python train.py --num_attention_heads=5 --positions="rope" --rope_fraction=1.0 --bias="none" --learning_rate=0.00384 --lr_head=0.0107 --final_lr_fraction=0.05 --batch_tokens=131072 --doc_mask=true --max_steps=4992
Each number is 128 + 32 x the weight over its row's rms, rounded and kept within 0 to 255. Layers, rows and columns count from 0. Numbers have three digits each. The size before them is the row's rms in percent of the matrix's.

# up: layer 2 MLP up, 832x320, rms 0.146, rows 349-415, columns 0-63
# down: layer 2 MLP down (transposed), 832x320, rms 0.135, rows 349-415, columns 0-63
# gate: layer 2 MLP gate, 832x320, rms 0.142, rows 350-415, columns 0-63
up349 103:126123078202081130136132060130140102175189149097140107117108090197110154178093212091073130130098088082090073111147086109104119097089115131105105131138173061107093112128155103147076116026189171
down349 102:147080113105119131134107129154149203108101082099123109169138132087089120173109117085149137110150134084111026118185143119094183142142103156134148174145123131124132134155074113099134127100152121
gate350 101:156111126198159138160160113113141164084145134075153045090151082142117173157148115086163122148130135104162125141114103153174110121165134124069164150056053137087121123109139137095146106127126166
up350 103:227060114171143163141169150141146100133071102135195128119151139133138113175121141109135128138126139162141187150167162165123121103152126071148147151131219149164125086088110151110102129104133125
down350 102:098134105148085126130165143167109167149087150108132177112153088117145128099113148151120134090124094166162094131039188153093128116108156083097133094095125127130175162136122134166117102071182101
gate351 101:125102143123145091073115158134122136108060124162131124160123128117122135178113082141162101142171135155124129160140094101136188164140135132079128114192156114153147166129162109122141066221072140
up351 110:137130143136154118106142134155132148132126048148133134194216123133117089154131110168163103139137117101098083124110170190135079161112125159113163138144139067163183146146144119068065089157113148
down351 107:085186068152110133114110096113119108105076084044108054084081136137108154113137117123139114147146090205168100105132127174136124193127130120171147065104149074099161096113109174093111162118122131
gate352 097:135125116180108113078132141165152123111180149185142147114193161102112060133111161124179103135092130192114111140082132132092098124177103201082108115079107137150170088151113149148152133059090114
up352 098:102121099128111177174125151066114130122106095077120102170106088113140186122114113110131120132174126059163150122163148114113145111093132101176134130170132068117149132100077115164159130163190171
down352 097:171114095120122120123126147208152101147127165137101203098152116127102121139137116100170095170072188087100113134126143102162082097169088125130141183097046123146122111181114149153094109126145114
gate353 100:125124164150173136130118098143172165090123157124118154150127064124121142148134144086107116156140154094173097103116147174091153137148163143109121085086149135088066097113130133180104121088115150
up353 102:157122180145159123155144184157130103109096143112104092163082088164148110146090108103102158180072103063136112146160092134127127133119200058145127078080175102117131105127121146143144115146112128
down353 100:185165198119106113120138083166102157116177154176096172140098100166145181074132165135096096078162145160069091107103163156121074126153146172142132148119130163104102138119184189141186125139128131
gate354 107:168116115121132154076117118120172158090123096102105128158083095110181079167121117126117147112183120192123079132129095111094108116121076092126160175143110117141127173096115041128137098163111107
up354 102:151115126148095136166112051105128101078146166120117164093096085190128121107133144125095128165116107132124127128084165139153170124127107120137106086154114115095123111135137186114050175126126178
down354 101:096103094100143161109205231131135111143088133137094089190119159142145143164122119045055090150118206129166099154108124072136123135122131094123127160124103178178131093128133095170133129066167137
gate355 099:140068106141154122120122049067119132060043085128146167149098092099093135145168134112096111141081117140144163101111125119118159117109125136114122128154094108092171170128163155180151150148118054
up355 097:147129173143111093130120097107086116122134095098114115171113158149183131118112066189150101148067156076072127058115129185069104120088142131161081112126154138137130112091131105147081124122144104
down355 104:138111127085180169138115181166125110091140111099122151077076123162075083103165109106164152158113154105099090183177117123163145151114132161100099143143098135161124151170157146090151187132120117
gate356 098:148141183125167141136185102099135106116109130170157160110103115144115182163189170146128067118124153141168145128186128166101129167194158152121141133113096138124097107118112120174113103069158207
up356 099:084151170161143170177084108153197188120101120121095162078056144172078111140117192138091145108164110113156135140133119164165105081136086088139098165108111116148141088103074167173097169104109131
down356 099:155145134157152158148109138112124091159136121176165100165142114150137137087081088151140096134087124137111134104092167105119157154096162123118096097092175121121098087100121136144089129147143168
gate357 105:203085138139164116144091098098091130101051138113123159107129156126135180123102169135112183064164144161119108162115116122143153079121094112116129165108131119129127159118121097123125133130094131
up357 107:135117121142148139165084157190146121108123110155084159085106146092182144081087128154155174132155151056090168122126129125118143093116141111126138118113126171092168157120088130118153112099109170
down357 103:059092079085128154101107118143140091134155093119090124149153114164158125091066173062157101143140133141121084088103118190123088096136194161173175146114105120176110120125120148076157118066127145
gate358 104:131152165094102127131150117115159111134096203134165135121154116124136110109161114141106111177114132096138138163086152114144147085097094138115180140175133058129109109178141126150120144158112114
up358 102:122113103099149143196152165132132136140117147131164160192145174111091111085117128120099168125169094088062110126084135108145108091143116147109168128113118121144103131107145122167093140145166164
down358 105:154071164077171133172100123151048122122102122074117173120115125119181144181166125140162138142147126161146098124138097200082146139196131099163061163082160170117150125106140106062143150113134159
gate359 100:138124134102112160178156106142153139122123104144122127156173127133110160139114128089085113159084115159141157132140127081067176163143112105182118120096109128123036123128127114167128157117145084
up359 098:105153122127165127126093101117171093142093163164135162124086169068102131107123103118158116121174139060126144114156151089125089177138134123131090135109159079144151087132149107113145087105147116
down359 099:081072112147048113044059155072172132122197130141143105158171122077174114164070110121104077156144135139159142164177143138153154144085053124127105165146131140169086090067150152093082103149078158
gate360 095:126146085140079175113150126159106111103102152160154121087127154119138062097143114131076127117148141074101118085148119132119066133155156137117151105165121167164129184179142168242104145165116109
up360 094:125144100124112186171172109067139084152138118182153072117092166116131145098142116147136107134128126148105164143130129127143163126090104183106147115128120130131129118095114123107166119094154170
down360 088:097120156113099211075053123084106142122143166135120171144100178116138094197136114137124172103172146109150112118124073103132068128146170105131110113106128155152106151171051132099096082142119109
gate361 097:174154142116100142107138192116147163133142157157151101098094136180153165083076173121146148137119086114163094092186092154095086109169156102109127126080132089127214148135120068121136127109062083
up361 098:139077055152185107146143159147118152110140097153071116161120124123148069151152137141118090106122135134082138111176117114112144127100096167189156107126169168109119132049108132084173188144125121
down361 100:085121099136115148099138079105077118127133067153126173131110147151143150144150086141164154160136085098147157178180103179180151141096076107099123135115181148163138124144127146151105149119109117
gate362 097:110079104139113086159125121125164058153100129120137139147144163133083103111069136089172159136134115175080137155159153118088141196103101050165103144185147133111101117117148110073177080127102079
up362 099:128122112106165048144111178152111130046126113120153158124112122146106114133158105135075096111089148123122077146129101127127085144137148114190112176210107129117152181071104139198171163147163134
down362 096:097132172136004175089146117119170105118102134178098081125107080138121077109081107141100104114110085095182164164154131125103124129098115139096131111155120110105124086170102127157181092087123129
gate363 101:132159123153100210117128157118101145127120131168123214127099127142148128193137170072102126109102078130140186188135153097156180135138086111104121134119147089040192113108160126117091107101158155
up363 095:110129137150114114114183111135134147149135118065150131153147123150197116166139134068178101147138086113085112076168169095140101150125124089123133111128087101131127135191190141204120145107137078
down363 098:099098085194139107133148141096149119124072086117107096092137051180083104133172132116107136169145137131155137125121138103099125141104159180105117142122147167098134122139113107080139120153133185
gate364 105:057080156096136125148109160090137153116111171083131088166114114124117151154112154136143138142188088143143155076113144195162115153152147128157137114144109168108132111120118149183182095167149105
up364 108:134128144089148152098127174211142103127110145124153139139141063178166129136138167100116132088122151135146103161201096130132134122060154119083212093044121087169134102109118128173203096123146162
down364 108:135124137140151125170145170204056122110186086069104132057089120149141128091182129164156126114064130097151067140159126109098122093155122106084169106142157126142084063134163144132133154156160079
gate365 107:174102069117115122181140154101115160148115188117092162156144108077115143052174109118028180098116140154140151199077125132133111131226147105126131083113173170111087160092119169168097121137155104
up365 106:066172105154102098136162102165098128118127153117124125137144125135147154077186189126106117150125118181109129152078161158126119133216071171172163076066106136099163153140084121143120114168120128
down365 106:163139145093159101164110143174054129150118143110113089160096107131160176125161187097075093114111134114114133129112147176182172173118123145093116121207163132087138117102102117158170156129135111
gate366 100:093146179145092130131067157083204118112122156118136112136168151185116096169146083149100158165093148143116104190141127176108105145106058101167153096101125126080089098162138153163156132120075126
up366 096:163141115168127135045066155105104118120116179092152126131159159116105128087139113123148102138130124117114114086111152192169140158111120076126140124088129194112148124183131160205128054149105119
down366 100:152117093096132044150119170119122082150164182155116182081065085180155137152126128066160116086151118129137119156089140161137134169087158121087144163134202162084114105071182145182075128164153113
gate367 097:140107103107153059151097122165146069091160148124118118117118135129134118160158104130102096136134150115143142115156153147148086085176080150124120171076067080089189170080145129133087125127124125
up367 103:119116157095122113161126116091088051076129161071111120089147132148087130109145111131129118234166137113151144103115071079155126164142198144084104157071131115138183134098146093150096120135157161
down367 095:174111145058097121086194105069208119161122143106161130095122178142132181156127106128034122065138142136118129106109185131091176102137122151143117125146109159085107126158185168158151126137122131
gate368 095:111121060188116118157111064077101185030130141140153133069126109121207091146079082141160126144106042085127150093110114114150084143150118073112076139120116150127151163084160099122105159181138095
up368 090:109108144141143145100098132156137114145164105095124076190099144117126188097110186146083140090127152138141099125079114086151162148041168138126114074111138137126152102116167129081099119135104085
down368 092:136113116140122081148161137091101109100133143118147145127101139072142125147110098147080052116085174108115132117110129184152187080164137084115110179050135152111095149158156126129065123091103051
gate369 100:154084131132077162188122130212164101176087114091061174116146114157143119127155124107150145184170152124102148114135080130134140151158097086099165115145169150124143128089138084150084098103144142
up369 106:156093145189189125085203145098172101160125162099191101121170083163173116084169105152152103110063140061132146042100092164157133067152099125174090183072163179133077148146054134127108121090111115
down369 105:113118114122073136119142157110127125140109164079175086114127121096049152134160141077152104171148163136067121158171169175150139152110136096150154076081063110121107143094168135165110135148181156
gate370 099:118124076116121162116104107118091127160055176187123153139122137114112163117155126183178188074112184182070106125118143122128106087106133125066120155130137140165112079135139058112165184223150159
up370 095:143133116109109175165099109157121099116134112112160147130139113121119114127154195094110164082199141132137157145082074146153072141101112220149172111145094160133097052149114113102149147120120102
down370 094:096084194121140097125154174125168142130138120131075132154139127183074050162099085092131066173111094107123138101156186077122168143133124078141098110148153082125116229115097149152104094132138112
gate371 100:166074099148083121129091178142149109084127161179111120115151203133114122114152082115137203161114171136149111054123143102090169164154157119187196184122113108125192134137116129171067123114123101
up371 097:088133104109050135137166084187126129117057085146180141124106110123168152106136138121125108179098081144096125136116095100096144150092145095124151152145104113111089132149100159086098156173089134
down371 102:110148230162155116130081155142146136140138164103097163117106109122125140206108140138142097095129122128161175136120146098122136074107095138118149107117137162084151135132102134129108167085145142
gate372 098:129104083090058078094078121085145104096113141155126139085125149110070115143096172168101140167117089101114175147093165121145113130130138147099180206088132152117217108147162101079120137171132142
up372 104:142097064096115084116104095095125124061135116167092114085129196095153131113103151121090183170111081118070160139106124144150142102118164151097187124130129120115199122121126089131142134133107163
down372 099:144169064106148176160203054102141101143142135146080134106072099127143192113096062082084137150145140098179132154139180159169176106114126153131097104142135153124156123041130201112120135107068145
gate373 102:192116122139139105125185140135193162122125107148087146139092138184098148172095101164122207104142125110161094117074142119172147120105050133118095170095100115084146092123144117091127159215105106
up373 106:141140166106096109087110153140078149177123141174125075114136123181149144156155083152126097116121162129085126094109125164135091144129125151165154092087147134072114114139104151152183095140130138
down373 103:129115123115084107084126078106111182149123112150109192088142121105110213109199122096141137110128133127123107139139127156153130142078109150096120138125117144144172146115138066150059108155146103
gate374 104:096122128170115161103163091114194094176157084068060133138116081165130098165208117122157072153181113114102061119148132126150016137119091121085148160130091135148189082160147152149173150152072142
up374 099:092092061131099132131159097100150128115151096169117152123149143131091097116167134111163092134159075110178096076145176127097135119163083145152115134141143172134124125162117144130146095077106073
down374 099:165142129103116136111144061142133151129125144109138102163143135135155205144130124128108141071141187128145125134125176161175186131086160142123175137095118069104166154133138162168094162107118093
gate375 098:178147139128092133100061142113149136131157097106164135084112110128112081112115118080143148116152162172122118141175107109084088116114090099121190133132097125056156111122127138151147086161174158
up375 098:120192131100120122112168112171150111153100199125104127104109134153059126141047086088176127129114141069122101149113196163148113184204116099162097157121095067135090090142107049140145137136101110
down375 094:141086146093159108176082111136104133106169096175201125119150149106142108102175119126137118184143159166144143149145101131104147109116116180113216142134095128124097117113164157099157137136169156
gate376 099:167103171073083119122159117134118200159146111128167130166097136117098130170151139097107119103154102134086117163152157136138160095097178176106133187191140095100148106089136109114102128124144157
up376 096:121146127089087134095182127209104103153125159132150111145080139185106086101141183135171120059152123122163143156110119090126156086146157109080158144076125126128098162116112107149178118102114130
down376 100:138175184144111108123117110151154106106167134085138097168157084071142123171104119129159165090140155143117113131133137164093110141136099134146110110115162183120170099157100117123084189172121135
gate377 103:164136135098144140105101102192133042160076145116071110124102139113147093078194137078070152082149106101139111134135164127122065134107194149199133130065154147088141142099086168116134101132192139
up377 098:152096196106140101142133107133147096144081101160106135132062137138110071114121137115085107207097107114162109094130092092097132114137134134146143110151060154112137092135114126102133147106165156
down377 097:094166199146073139096114198139130173147113085155184091146171148088090181157112141094200067187169086124148142053159105146133131157212179150129088114124115138139109115176127101146121127096118100
gate378 104:076132102078118190134181156115152111168125111128151110147097111134169102188065165153136161182139099148149150141137147120088164169059160096079177138119181110080111136124126101173166093141107077
up378 101:097127102144132135191112162056132125112079121167117096092132185122159146175147082114114122159128125149160131164145175118066129156114112123132168099151091131131131144089158059157144193134126143
down378 103:190105035095079131154132181111109147171142112162163172125126184088131120125072168142059087122140165118132107133141101103101128126127101141114122147083131114123109168164105128126173098144127112
gate379 101:121140180147070079088101105142134113151101207119159121065134148141086137117074088157141141155184157152100120158139194120115089141124134158073156106090136142157159119132156106103149025057172148
up379 101:129096180103132101168198114106111165112118093125142132102115103074075140127117113179132132091110152127178104091079100085106174109082076089119114137138113132079119150159172168133229204136123151
down379 090:128135090139054129120037161123108145171185176173180102134118213111103138077086133120133083169136130118088092161156133153139118170146127095140147122151053191182095113163106139138098125152133086
gate380 098:163144189160126138134142148089118173108185145169153125125120136166140111108159075138117106205113090059092157075045128136109149130131084127126154106143133162158119145128120107148111071123123152
up380 099:095105092065176164102145132117096152107153103138139101136123181219089136148108166179105127149183133125150107097175161115097143091136123111099095085101116095187119167146107124133170098058134139
down380 101:162126190174081114131153086122123116180159141131166107111134136181105096167181058140148146159182139068099137111105141127103155128167086147125151089136144120142105048130028147116085098101062066
gate381 100:136104120157112143117100135115072160145147146175119136156090184168153067129084161167145169104138028143138100140139100155156082097090112133099126158124142105150155135159122104133122101120161114
up381 098:182113130126104112176184124167144142133148131132141113138133137116113057137136146144101114183174076113162205077102102064154084140134133147129105123151168098175110150172161139132113170072079148
down381 099:154136114094160074109127133140142106062150191106128098072178120149125153076188118123130121137064092096138052179183124130135096183154153074136118128108117090165138092063116144100122102160167158
gate382 103:090131059120135215104133132103125086153169111085139124101108144099146171115157141159148179141145132109099158136091160224122176124062130131120204130090086125115126158069143167127141121092108128
up382 108:141153079146121155091174158128151089147163166171164094156115148195126104085159125120112098140122109137174116173165121076145108141104166111162113122098119117142161173163121108083117158122230084
down382 107:137082116134175179176137117094088124152048114121170174120088127056122081107129088072104140125116123109079114118082129095063119163112150156098146097127156203113138167135175135150167150134033102
gate383 099:113080090086124133174161146123115147168089138066118105105107155095059113160166140136139142169126128181086176141110085196141193150134115134145142109064133123020087135089144122142142125057094125
up383 105:086141096098157120072138135121130120129111154070146121151131165119125163135139080133086143103092111124144145109127115120173116098143125124194138136091180120150077132185110155129161094106101095
down383 107:177158117139095113132143141174144113141127127154105129085128157132132165126120101079143094136178114139167083143088092139096103123123146174118153124152165158109203126166095137106085143121107146
gate384 097:114060134164092085087104145136091123142185115090145069155061085146172097147147137163186084105114178135188087115096081122146132127153078116110167200122107139104093140096168127083151121118109170
up384 097:151152102080132115105190161119133102131074154199099166127228143108106123083150094147151138146096147170034105121120135127174112070103189104169139030126171110132115115197156092130069146212158120
down384 097:155124095087142079101120156097152146110127053099134158094057058057105111127082133160173128113122150157198140176136124123105141091140047143081158071087148136133074173129159158184195106108116181
gate385 098:099118103123128177106104142093124116109086146062113174079100142130153133126135069149125119186066084175094132085169161132142184092082111167061079168103141144107124083110171026143093141175087184
up385 098:117076110087132164140147139125066169113161183129153173088129089152125063122139076121095180133094106098151172041128124115165090113132148113084151101094150185132120170087154179174118116125125188
down385 099:135117055151171118108117140149153108137129095118112212138120151124073081116164128118123079151151164133128160172166182120119181158112150138137195106168125105134061095134169107127122145118125151
gate386 101:148128148113102110118094106067164111166168117066143107131110136138122134081084179137141149148151141213149146114130130081113105139112136130124152113056094118162088114157195142129171147137104128
up386 101:110164120114109138092085085123147153158151192131087161112155114126178119141146113111121169143138086125142087066123131145132131094052144115135106108208110142214153133173175151165124123124149160
down386 104:096124111143120093087132183149071136131104089152163094158098148170128152127100133157165142145120122102140149121031131107078128114146047150155150113146166085148116154111162133098106133119110080
gate387 099:136115165110099080170073103164118070168152111106083110089172156134175115152144139114112153196195141138049115101110093119179118130128143089127149153128088056145132136131132112154100176138116082
up387 099:107121200147148188182131196135113126108123140064118148099077130115170118130109060129145128149096135055039088070107118103117196137172196137153110166098173083089141123100103127123139099056106122
down387 101:144094145141162145076141118064174138102103164170107110140118127099103102136113058156140072097113121204147113151102099133158151169131175102121124138084125149129159131068077117137118168120110144
gate388 094:170169122120084113120076116132098129125217182128150111116086137106180175116124106114150135157120142150128142143146142143165115104112169169040199116139160110166135130112161128094204094116155131
up388 097:148138133140045134183173143104076198094132076163155089103084165135028123051111134126181131137113106083144169134137153101134142090119098124131086097181096113160116132116145133150147150144150175
down388 098:137204095155121129067098130187072119115169150136119143161106121138085141147150072127130130136144103135112090173128125158138140161139125146178123162142100076088098104106073140177084108097125122
gate389 102:113107153128073114053130156120142130147043093115091137110096128176146104113121123099163105121082128144091145055126175171136154134118158155077117154098120107073121194165106114119128068155138165
up389 096:158215085088172149111142089135157142137069072151065127142102128135134143071133125133092131125123113155093163150198094157152150111142108138090081110148158110095171126153162158157110136146154065
down389 099:120111097151124147133124094137118083107135108082102141083133072082146132195110083121133134107148150207181112134133113112138107115101125154122171110140130155139063108183124106112148168099166120
gate390 102:080112128118182075136139139168120141131052121152126107169148097160164074151069090093155120097149183064124141178170104129156165187062115110156137139237089073105168164131109203120134108175145049
up390 106:095089144133116140124108076150144107137124158075081152129115110110124139134113166112141165118133173079139110134088115172150104094164118146125141080104121091181169159164094148151086127056156126
down390 107:110123119156108126076131110102159170092119136145130212123117126106194108100173129119104062185132115194104112125143182147111158129085181145115156188150081146055172119159168128058122157079095139
gate391 099:155112098155095120178097115108158145142145135134085081160169103118187085152154128108094142172126161066143171105103062145170143108112129163143170165175071119114174126112181132113098107147192102
up391 099:149148139132066155143198155090108121092159060120100080159171161129141152160143082096080117107167101110093157138129163141125142096160144167096187166151161129095105115159136143142101132118181130
down391 098:102115115133129077152086123233153145137099180143162166079143147106089133117115100128085083095154117112154114041137133132124195114152158143132165106114135092092169121131148109162182134097117157
gate392 103:150173124097085141073149092157170146140108145093128093145156099142097123133175079129137098197125152083065114120142089104141131139165167121080185143158130165091146148140160093151153144153123091
up392 098:112159083148062168136180158151120108130084117146125092100147122090113118138130136181153135195162123069088105076105129112080154097115138171170148115136103099127166078142122105184132132179148177
down392 102:088150125154144130150142153142151089149160116116113146137080125094124107102126100087096134114120141146098149178200187103161149094140117079183077110145147133104117143091132170145074139166133126
gate393 098:167127124148190079119156101100155132094065134165121135124116132199112131116179190098114156155100111147125193109097100136215141093072125124110135134128139111116099136151146113182137125076198104
up393 093:144119102136150114080108108118097174173149072061084166149114138121255143075060179113122129074140162123124159113117077119112148112169130085148104152144169136143100186085099144118138118129115109
down393 097:097097108146079153171155114093137081070178166119137088101194154115120137187135083143135167132114060121128141091134152127102122169169108183087082133160161150134205092146129146098116141130109164
gate394 099:156106085116143176143157139103116114100168137099134097060159125093183132157106123070107113116070114111173137095125146073104134094057074141108115108085083097093089157139071180093104135090144151
up394 101:120130125120129078137108128132112091159147130162069146174146175151141133141077204189135160165086094088126124176131133125133202106114117149138138142172172149073136101136113130141153109130130130
down394 106:118104088156111178095131163122108116070150140092070133120112156154086145159162082115084127136177109170101133108153104112108139095104083123086111054095131168079112114140135113098107074103122133
gate395 095:137129093063128145119155169114096161143119124086116159146118118143120126139214108145111115130103145170160092133123096166117106141123142195089119074099148161080122081132131197121062134164092097
up395 095:178069106080110137088176102130100165134097139157107104158101139116082094162075106177145160086158083179135072148174118146120164094183076102173129099077095139116118128167158166124123094110140160
down395 095:141191121179109131133139104183129093125144100110177120075130096119151136120153140128129063091136134127152102104083141113077060108105205172121104163140135081136120146181079126125107171125180094
gate396 101:158108128090137087118125151137123149117089154109127129119148146105148149162150078116119142141174154148128126121192133119148104072168138142113131170139130096163199113134201157157152136069126073
up396 098:179147142131144140180117081167164110120146143047090115135171144122105076118170152104137133096167134154128120123151143162161128138139108126109071099150093140174210139106096164098107145150115120
down396 100:081123110139070136110119139091111144127182179181111138087163116111116118127085161129123120124114173144114146132094095127111159120113116091123193036068126122122114212182147112137151129093133165
gate397 099:144102150127119150091094146118120142107122089120136221129126146118127146107120108167170171121085118147150132078093124100221146170123110110120138145131176138170110075121169188119074140123142087
up397 100:140114151110162125097127125128136174136134083092146156071096174127079170095106119099166094131146098076133158129142075145162169130129180075109152165163160123147101077137177112071132150067096047
down397 101:148150095164164154171141111149065131136079126186097117174129132104157103124101154089133105112134109080092127173117132153126090163095068172099160080112111129131137126194111129128100128118086146
gate398 098:102142113127176107160151126106118100109057128194129117146169120118086142125168147188074078142118145125099109153122115122150150112134109129122112118114119145092139146126093104177098113091108154
up398 102:074108101115156148181151188115091115129114121193144185155165125116063087160178175129099129125110153096103085152136172144146171143125124113150094133151143175112096146144128147155100097136124112
down398 102:127148136188161090067174122153133131140113129134118119160143119099131165131082099051161122162129122135168093181152112117209142162110148156153144144108123144137173119139113110083092092117149163
gate399 105:110126173122149130116098124114181102070130180123154128124146121111117115100161144119159142143117140162171113147113079192159143134075202085152165124133148082146054108137128182166102148156122116
up399 104:143147187126183151096143137108148121190150103173116183130081104178168156163120074126052199116127171104094120108134178045110111149066101098150106192183172126125183180126143117118109134124132186
down399 103:084100121136105166114084119069090121061104142130197112144117116135105155163106131173125151159119145149135145082134223130154153170162190145110177118051130155106101133082124165115096082116144107
gate400 103:144190147145142152092193110152159083150175137061119091129144093135130126122120103146161143106189155114068120107119106115059133110082094091115140162098157158180146118066127142102159123079075145
up400 100:093131175139117122117163154135169164214113122137134114128142121117107172076128132079142100115124169158101179108109160134107137112118150091126164149135113149094142182206115106110145132119116135
down400 098:192122077143150072159151106104136091149136173171089181131028137162104127180139111118155114098192130151162130148121117117135128135136078145107101143086149191113100169098132145128065123178196086
gate401 099:099111102112118151128152190184044175152177082158092110048123157093062127165177124108099160125099091143207071102140112121069173173107107248149122166121101154081133075092123135143114159099120132
up401 102:173127183172115109190122106110139121138087114122149125176117113153134193121122059115137139105095154054102163175147126159193128119133115119109164165114160131141101116104119175110064103103067151
down401 098:157070201107196121126120159106082100104156098145119138146149166117180086116116166111154148107191113114130100146179138071158169180155165127152103114069176106149121191081057103140162144120097073
gate402 100:177172074120139129131102078086146071118153152090112135132118080158148112149108151130111084173163159153122084109120146166128113099125069166076187125111137192097094127125163143112074121114152158
up402 096:201129119137086107106112102156104131146124131156160126181099120173127152089167130155154180199143156124089160112060133154165073033196082106096160147083116092171138130130156166107082088121080164
down402 100:109101119035136130125147186145165072126149147128114119102078154081139112151147108102137089143110126068140108186162151136120146204129188155146137181129105159122168103165181144127179136171158114
gate403 104:098125145176037123119083057116160113166164111120138119187123155160141087182151122131133125172134114094110182123109113105109166187103133084175131104113126116098155147053119090094134156146108137
up403 099:123069077154142165103106141044129131181182098138094090138200144127057047145117067145131135129103081095110149084174128170156148116161132129168107132223049117110156134090108134101142145134122127
down403 093:146149163098115160156135081148100146065106115111144151159092161104152207163082160132171106131155130150161071139070115120130090121165157121102118142147104106150177110097134139103123118122181097
gate404 098:035127121066146089063128176192152110094145127149128083130187038212116138180090125138171146199113123129117156180122169157142101102126099086131093153089164079131156139136175084161134135121149114
up404 105:048194118092081171118131139095173132113134119142087093118154095132073108140108118103094168118117095141133167085128130112108142122170136084093141084114199136172153096146116127158118166131122136
down404 105:140131061112105136093146113196173082087122136102044116110112144170121131173104133148100117122066185109101127212082116118128112085133156156134146133174109191085160147122189117146122091126134162
gate405 097:119165137161135143149148134093157143157144176189158116116123070125142123139104068111140122107155117120157136127114141132156123112150143145127153208177101190106127136085168092183189085101079144
up405 096:188104140123082185104124100120152118130096188145068122090152089169156157111100120152102180132170128125143136149135164160122080141160114148169128147161171101087134145170117123158125171097160122
down405 096:216116050109112106104123157172148175131129138112190111086126046154138114118133111109113139077106101151139150133148127168152178130103173072172167120063094125174143168147090173108119143167117119
gate406 104:121135220138169147156145195165142114101125054151139101094139128135139163103196217134141168160144120163135157149139141158154153092097148119110140162107100077153117138162142160151139130137145100
up406 105:100167124062140128156107139157119110117136123061129117124189130139160161121195122135134097120093129111182162161131149150136149107127107139132165176146160142131183133116156134102123091075104139
down406 102:113153202111151158089099150142136058107069150122069142164081078093121079156098102165126185156082179171185127059120152118109116101112149139142137106164115118169104120131106125097150148108149136
gate407 101:107160135184140126145134129106159149128128030109138168135138133142142117170101160124156070145111114126135148157122096174099174082222107119132142139157112139126118122141192116131120091099145082
up407 096:133114137119145131169141158163163116161191123151124134151111130114158102153125158134110079152124158098160135110137128081113171121146085082084141119093135167102119169144132102148182198131196047
down407 096:154152130097123177106147066091113146135166155119146053091132090129118116145127156108136156062151103158101135110164120138133160040178096138145082194117097101144113122087075113129113143205146086
gate408 099:160201139069114121147079145109058089121089123119074143156150145162177103148104160158145136098198166107054136159148138073078031115131104120082144136155114081160147120156167151120107142157107103
up408 099:133133121101047113136138174121113150147074170136061066158181141146106159187190161098127112128188161169128132123133125098094116160124175086127120118155095119173126159168082139128133093069095132
down408 102:119124158118171096127122150142146111106107130116158131180142154120136117107171148113089094186152096101129127229117110107220091210096116111055155143110133161110189136091147158189145118209110132
gate409 102:162114125130157115092096132082176096164176138103129110096123155081106147175167156108101127166072085120088129086138148178094136144079127107156181118167105149132085107150134159166119175084137073
up409 099:222121190167123098095133132133151135096129084178140092135045144084120103114076119162153163090111161099122122148142143148124135086167103089100110098135159119134145144162184172159125126127102144
down409 104:168101073104125110117056093133116150137118124127110144119109121169141165115089141092099118092045144102123157167194040129125093144126100173157160110074079146110156168087107131074143109163163143
gate410 098:127116145131160192114130192077108075183143113181160107118145124107110125139088164215149145069108109156105130096092110177129180154088092122174198122120114094137062107078096127140129164084100139
up410 096:119153100088153197120127121150102134137107073109166057137207150098166129160077096156081080114162079184116124121134131128113140154134085125122157207133111147172066116130175090079136181144128135
down410 096:139096165164154126124117117097082157161129142124109198133066142123168140081133100081149134203110148154148118104105060135141100106150125100113133059135122107114209148181123180152117110128129126
gate411 097:145078094140121149101141081118111126142122154132134052124082137106145078106124100158158099100036103128136149173162141125123048116138186126096168117184169099119141125126084176114150125091158165
up411 102:138148136071157154100161159129070146081095174164128152092123115061163121192104147106115155093162083118146127214071173193163108120186142071167145084175136076154151129136157143125101088131127085
down411 095:101125132149090136195143124103160113125169074059118171087163160113153129099204088136131131164123150120136142087150111089132106146144040157128172139219146151126128149096096082124096176162141122
gate412 101:214187117190130128118155123141160147128116104122096158146127135130146116150082202087155107157167102098104115104097168189115106071140115088157138161168126079109187075132133151145140153085116085
up412 095:155112164137112130102093111166158101158100132159146097147159118121125056133096095119083061129104121155167152113106163145121116139163151129112145104144055048130102131120191088134118105178123153
down412 097:123116111121113147111164127099112150100071161069081187163171200149158154104139161131128140130135176145062147165159089158151115182101115116135069135139195144105122110088101091130044124141095122
gate413 104:134163187126098080094147102093118125101087129093167112167216137160159090110154088182136137136143134074157158139185103167128158195084143157113176163121123148124153108108087136175113116089140129
up413 103:089173101137113178133117142144178181165136152164143221167158109179165096149125080186173071114111126142137160120160139144166193146144142153139125094148163092154113134187147187146097110168124146
down413 101:081155135119164127143084133124118154124156150163100108106132113113109161158122147081182127134088136138177143127145093167112151161141081129128102102117097098172134100117152115145100138126101131
gate414 090:099055143112167162097132107151140153115107117121169130117097131190121113124152153130120096151145098154179104154149116147120116111126061129037136124168131092132134135172093115111119137148160169
up414 096:132120080106142147093106154132138197104077103091200160158094158207169127083125156090171139124127104117105127176166118169161079105160120127108154158124129084116137126168146109090119154149151150
down414 089:164153099152180097140190157154137144147124175106107150087135106110213164141154136078100082146136078148129136140121136097202122176136164106161137235177123177077128151129174150141092193164131164
gate415 103:151167165142068123124115153159092115099073145106089132128103125174165112089101126053110169123105091087121119085110093118141085108143101144119093070165098056146112133153153087098095142107137163
up415 095:156139152104178177097184213093155116148115139117148190145152145124167151107104121165205123140156116125157122135093074147135139115105133075146068109091166097146140102117112102104111147129191121
down415 100:147132137116142163134125097161115156157155161136099150154105087146116152114115119101108117139114139132156167124176134078142154139110102170164163073115076124177162157149206111155102147100116131